Each number is 128 + 32 x the weight over its row's rms, rounded and kept within 0 to 255. Layers, rows and columns count from 0. The size above them is the row's rms in percent of the matrix's.

# layer 5 attention output (transposed), 384x384, rms 0.311, rows 65-77, columns 128-255
size [ 90  97  90  96  98  91  98  86  93 100  90  94  91]
[[133 127 156 146 121 107 104 170 156 146 107 156 194 102 130 130 125 152 139 127 130 115  54 162  73  97 102 183 114 141 191 152 128 161 109 100 115 107 133 141  80 152  59 117 152 114 107  86 161 179 158 128  76 103 113 109 105 159  94 130 141 148  59 165 165 178 115  96  98 119 113  92  94 184  98 143 173  88 168 147 163 182 106 162 134  79 130 160 116 145 114 107 170 168 125 133 155 152  83 127 109  80 101 160 140 148 148 135  94 178 156 175 172 163  95 152 140 118 119 170  83 126 132 125 109 165 113 138]
 [156 154  74 210 157 111  72 101 170 147 147 100 182 130 114 138 130 103 161 136 189 160 145  90 133 120 164 137 117 137  96 174 142  51 110 146  56 161 136  83  63  58  87 100 103 129  99 141 116 103 134 136 150 189 154  84 117 153 101  74  65 141 169 122  97 128  94  60 156 130 150 175 154 145 121  90 107 145 103 115 117 124 109 122 193 121 125 162 137 152  81 169 113 108  99 153 117 145 125 133 123  73 106 116 134  82 165 153 180 104 144 152  72 144 117 151 159 144 140 148  65  86 107 104 211 111 145 132]
 [116 136 112 101 137 117 142 125  52 130 110 110 164 123 110 145 107 130 128 130 140 108  78 134  74 106  96 153 167  80 207 139  90 110 147 129 171  45 133 122 128 109  85 152 113 114 106 134  75 126 180 182  98 148 129 138  87 122  99 123 185 173 161  92 117 108 133 115 174 140 154 158 159 126 105 162 129 111 147 135 127 108  92 116 138 128 212 151 189 155 132 105 111 109  98 149  64 105 155 124 130 123 139 115 139 111 174 112 156 160 141 182 189 122  98 106 126  89  70 165 126 141 165 115 113 184 132  82]
 [128 160 108 157 167 106 113 114 123 168 140 164 112 165 144  47 114 147 120 107 109 134 212 132 150 107 101 148 159 165 138 106 162 142 165  97  92 129 145 175 135 129 196  95 153 100 141 160  50 116 141 129 140 147 142 118 147 174 115 148 130 105 152 114  69 123  75 168 135 127 151 145 173 111 161 158  91 137 199 129  99 104 141 134 112 199 122 116 167 139 105 148 122 187  73 129  92 154 130 126 111 118 113 151 105 140 187  90  60  86 112 125 104 171 108 115 161 123  58 161 185  98 136 145 138 157 137 165]
 [ 80 139 168 106 104  93  95 113 112 147  95 149 202 136 144  97 120 165 148 151  95 157  95  78  63 111  69 102 152 168 139  93 140  68 144 105 156  93 147  92  82 101 144  85 189 141 142 150  81 129 122 122 101 186  87 110 135 166 123 121 113  93  72 184 163 162 181 117 151 168 132 126 165  83 139  92 117 132 147 199  95 102  98 155 128 138 134 125 148  79  93 139 133  87 120 160  91 170 120 163 148 138 112  89 136 109 108 113 154 138 115  82 122 125  93 178 115  54 219 142  82 137 143  96 165 111 151 137]
 [114 118 144 125 163 157 119 131 168 121 135 100 137  76  99 137  92 104  88  82 143 167 122  62 110 212  72 103  44 143 165 203 153 159 168 119  95 129 128  93 162  94 137 105  90  99 170  72 103 132 103 106 182 112 158  62  88 141 179 163 160 126 137 116  74 137 148 149  87 146 124 117 158 155 114 108 181 118 105  97 180 131 146  90 137 149 110 137  95 131 200 170 124 101 178 111 140 161  79 181 131 128 160 134 140 171 156 104 100  87 149 153 170 118 145 151 161 109 125  99 195 127 120  98  81 153 163 148]
 [ 81 139  76 176 178  87  72 133 103 167 116 105 142 105 152  87 158 154 134 162 114 204  72 112 206 191 134 130 124 140  92 145 125  99 109 118 145 123  80 124 118 115 207 120 173 113  82 103 110  93 132 119 145 114 133 120 133 150 144 142 135 144 118  38  88  88 142 113 177  69 162 127 117 103 157 167  66 118 126 107 196  93  92  95 109 135 126  76 190 144  90 134 124 137 146 154 115 148 198 115  82 107 103 152 119 179  90 122 110 136 126 168 123 144 150 105 161 140  83 122 179  45 141  97 197 151 128  93]
 [134  90 170  49  85 178  88 142 129 162  93 124 160  84 167 115 172 127 133 112  96  63  98 147  66 100 116 147 130 154 120 102  59 152 134 133 147 111 160  86 191 136 138 141 134 176  94  93 137 136 139 150 154 150 136 119 157 140 111 147 168 152 176 133 170 135 111 125 146 140 124 102  70  75 144 125  92  49 140 143  89 199 134 113 162 104 122 136 128 161  97 153 107  88 127 145 144 131 115 138  58  95 121 106 122  76 140 146  89 138 116 125 128 128 141 110  92 157 115 233 152  82 123 143  69 121 171 139]
 [ 72 150 103 169 188 159 147  92  85 142 117 116 110 119  91 107  77 165 162  75  99 147 125 154  97 167 117  99 110 153 142 139 140  62  41 112 161 119 102 128 148  79 191 125 135 166  91 119 162 167 144 126  85 183 100 137 104  89 109 107  87 145 116 104 173 133 139 119  69 122 147 164 173 101 150 132 173  90 164 137 107 124 139 144 122 105 107 147 128 141 134 146 199  65 143 114 131 183 142 101  97 142  93 100 141  91 148  99 108 153  73 139 124 131 186 159 192  93 169  67 119 115 123 113 142 106  78 108]
 [ 79 167  93 130 169  83 123  99 203 157 101 144 125 107 170 133 187  77 106 128  50 146 129 115 120  90 120 165 139 126 116 209  88 202 111 162  60 156 120 176 130 148 121 133 157 170 138 137 139 142  99 153 134 140 126 132 164 136 153 146 123 147 170 123  41 178 108 179 125 185 161 105 135 110  84 134 118 136 130  67 109 114 150 192 149 106 139 153 135 175 144 140 138 154 184 117  95  85  90 149 139  91  69 167 116 126  78 100  71  99 184 134 196 167 127  74 137 121  52 146 122 126 116 116 135 134 149 199]
 [136 148 136 149 120 104 135  99 124 126 156 168 123 129 141 155 207 104 103 153 131 108  85  97 153 183 219  66 131 138 116 127 131 115 148 102 108 143 149 118 130 106  70 199  74 150  62 113 117  98 123 183  90 125 113  97 100 150 108 191 195 142 146  98 121  90 156 141 168 142 145 155  91 148 133  59 109  79 134  80 100 138 143 109 163 151 117 116 223 113 113 144 106  96 110 215 117 104  85 134 125  93 154 123  75 146  72  88 150 193 107 106 154 130 164 105  98  88 120 127  83 135 121  89 142 113 129 112]
 [175 100 123 154 221  79 102  73 138 150 162 129 133 183 102 105 133 169 119 167 128 111  97 128 110 130 142  96 113 133 156 143 108  94  80 160 151 135 106 150 118 124 124  92 123 105 119 175 101 123 154 111  78  92 196 124 147 143 142 150 106 138 127 127 132 161 164 164 197 103 119  90 132 149 127 108 144 152 147 169 136 194  70 115 139 170 102 103 120 124 101  99 142 145 106 115 148 112 156 139 123 109 177 106 120 149 169 153 137 103 133  86  85 161  60  96 136 166 135 132  87 134 137 154 163 142 103 115]
 [ 86 179  92 134 181 133 111 178 116 156 129 126 105 110 124 139 134 176 131 160 101 109 118  81 133 131 155 139 110 153 100 114 139  49 132 159 116 128  68  99 133 141 171 136 155 146 141 140 136 159 145 144 155 111  95  56  81  85 100 130 104 168 167  80 127 109 130 148 171 160 153 125 162 155 114 132 126 130 128  32 149 169 115  71 127 186 140 139 112 170  96 112 162 143 106 133 127 118 113 190 124 160  60 167 133 134 104  95 109  91 166 147 141 156 200 126 100 103 123 173 120 113 148 110 147 104 144 118]]
# layer 5 attention value, 384x384, rms 0.0451, rows 66-77, columns 128-255
size [107 102 109 110 101 105 102 105 110 105 107 100]
[[146 123 159  56  96 128 160 121 109 124 110 173 115  83  98 128 134 169 111 133  48 115 171 150 147 142 122 118 172 191 127  81 103 162 105 121 145 126 154  90 145 188 103 199 190 109 157  96 147 154 146 124 107  94  89 167 232 123 175 182 170 146 119 130  83 145 170 151 128 121 105 110 124  97 115 138 141 116 170 141 185 152 147 140  86 158 125  96 167  98 140 108 112 128 152 145 100 134 139 117 121 127 113 129 104 135  90 126 107 126 141  91 142 145 178  72 125 172 123 147 187 140 146  94 101 108 170 118]
 [147 112 146 138 118 140 128 106 161 152 141 147  92 142  46  83 146 111 160  82  76 175 169  69 173 107 116 103 126 149  42 146 160 118 117 136 116 144 186 150 109 133 106 157 161 125 140 136 151 130 199  84 193  71 151  99 203 100 114 129 149 156  60 184 147 166 142 131 125 166  95 192  59 174 108 136  79 183 113 123  92 159 150 156 116 153 102 139  84 109 109 178 129 180 182 169 204 108 103 132 105 109 135 127  98 119  97  73 122  98 138  84  94 130 228 113  97 158 139 128 153 192 168  96 149 115 135 130]
 [ 95 120 190 107 131 132 131 150 132 149 124 126 143 123  86 165 174 121  97 147 194 155  72 103  69 126 170 109 141 120  80 158 133 134 123 122 137 160 109 162 143 156 106 128 110 120  75 154 213 123 164 150  98 164 135 130 141 121 174  85 156 149 144 142 137 150 166 113 124 122  80 121  75 139 126  62 174  68  99 102 147  91 109 152 122 122 123  78  84 152 175 135 125 102 139 110 103  84 134 133 183 153 100  86 167 101 103 141 186 164 144  79 112 109 129 121 117 115 124 133 123 127  76 133 121  93  95  68]
 [172 102  88 101 197 118 124 113 156 121 154  82 116 139 137 112 119 143  51 143 165 140 129 181 167 141 107 150 139 143 143 188 157 157 119 133 139 168 138 131 116 202  49 166  61 118 133 128 212  98 152 179 176 117 123 161 152 101  90 161 158 148 136  92 138 152 144 151 140 118 135 141 143 144 143 187  93 191 111 103 172 154 148  81 170 140 147  64 137 154 115 146 140 117 185  81 151  88 144  95 139 141 148 158 161 170 138 113 102 133  78 187 110 136 158  81 169 166  54 123 176 110 107 132 122 157 153 118]
 [140 102 113 138 113  92 222 137 155 101 136 107 115 150 114 145 120 162 141 125 122  98 113 147 179  44 198 158 177 143 101  75 131 149  91 130 178 110 123 129 166 144 108 215 125 189 130 124 171 137 147  93 111 137  90 189  91 144 115 128  99  89 174 150 121  88 152 121 133  89 183 111 149 130 140 114  51 113 120 118 164 135 175 133 126  98 113 147  69  83 134 121  58 154 114 138  70 166 127  78 170 100 148 123 174  78 101 154 112  88  81 101 110 131 103 160  88 147 101 179 107 152 118 135 202 104 151 137]
 [133 146 157 111 103 115 161 146 136 111 121 191 180 130  96 204  97 125 146  83 114  65 164 141 119 161 128 124 170  85 159  94  27 176 151 115  84 132 106 142 162  71  85 127  67  94 159 143 127 138 113 122 107 154  95 130 146 161 137 171 118  80 163 173 186 122 132 162  92 191 101  87 120 158  81 130 131 147 113 165 121 193 151 125 145 116 142 153  73 141 130 125 117 109 171 154  62 144  89  91 151 121 113  62 176  86 183 104 167 115  98  97 117 149 110  95 128 128 170  95  96 140 114 171  57 102 140 146]
 [127 109 101  94 117  75 137 155  96  84 124 141  80 128  90 112 121  97 108 107 148 122 156  96 117 139 155 128 156 152 162 157 129 121 171 150 130 128 121 160 119 114 125 170 127 134 164 203 135 108  70 113  59  96 139 141  66 143 140  75  82 171 121 117  86 168 134 115 122 159 155 169 187 127 145  91 138 189  92  77 117 125  87 120 104  80 154 107 151  98 110 100 139 151  71  68 133 108 117 103 183 202 143  99 139 108  97 150 132 140 150 115 143 105  95 207 117 112 111  80  73 141 146  64 146 111 127 139]
 [160  61 143  68 130 105 127 155 192  90 110 146 112 117 165 160 217 211 143 167 123 147 158 131 164  90  88 158 179 154 163 125 154 165 196 122 128  91 158 142 116 160 115  79  79 101 162 100  83 119 144 125 212 145 141 100 143 121  98 144 151  91 157 181 113 139 122  83 162 139 158  87 111 124 134 167 107 132 169 130 143 161  81 144 179 144 160  43 119 144 109  75 123 155 122 171 129  60  83 163 150 118 121 126 120 172 151  79 110 104 159 116 143 154  61 100  74  95 108 140 102  93 123 157 124 116 144 147]
 [161 137 157 183 119 118  89 118 117 186 191 126 119 125  95 111  81 209  88 115 167 120 169 135 154 179 175  87 170 124 160  81 170  56 142 107 161 116 125 162 174  53 137 179 167 101  84 161 126 127 179 116  98 136  98 101 139 139 169 112 126 159  95 100 143  93 111  83  68 116 128 163 155 129  96  77 144 138  95 132 136  95 128  42  96 166 136  98 165 136 141 158  87  69  92 127  89 116 130  78 128 122 142 109 124 125 195 182 175 156  99 123  70 163 148 206  87 171 179 127  84 187 140  96 130  72 106  97]
 [109 128 170 140 128 170 122 109 113 143 112 115 102  95 102  44  73 120 124 142 141 144 150 159 122 108  66 216  53 133 100 104 121  89 139 150 151 119 132 138 150 110 145  46 178 115 208 119 128 134 118  88 145  72 163 208 131 143 148 121  81 184 109 114 119 162  95 118 122  85 113 125 153 180 147 159  99 165 136 148 147 128 105 146  65 102 124 180  50 178 154 160 174 123 163  79 127 178 192  97  76 134  80 120 166  90 156  97  95  57 126 169 110  99  74 150 148 152 183 108 142 149 144 146 136 155 133 163]
 [101  82 173  81  44 112 196 170 118 124  58 107 103  83 173 119 128 100  80 114 163 125 171 142 156  89  88 172 132 111 105  94 155 187 168  83  87 139 142  41  77 117  97 108 107 134 121  68 156  70 122 169 152 132 109 117 105 185 169 114 153 109 152 151 115  56 115 136  59 118 142 110 118 151 145 106 163 150 109  69 134  94 197 115 125 135 136 138 166 118 159 199 154  86 152 149 158 146 155  95 148 147  64 143  79  71 150 118 126 144 153 164 161  99 168  85 150  90 148 133 167 121 132 109 141 142 117 146]
 [138  97 103 137 129 100 146 163 128  60 118 118 180 107 167 139 179 115 175 134 106 111 116 127 153 124 126 128 158 109 152 155 140 158 130 117 123 138 202 154 166  99 145 128 125 120 134 172 131  95  88  98 119 173 148 124 162 164 139 162 152 112  95 158  99 123 113 133 101 119  97  85 109 152 137 119  93 169  94 192 144 128 137 151 131 105  88  86 143 114 150 138 111 159 129  97  88 136  75  85 126 136 164  83 200 128 131  71 130 202 126  93  44 111 107  55 180 187 132  78 166 139 143 125  69  85 125 164]]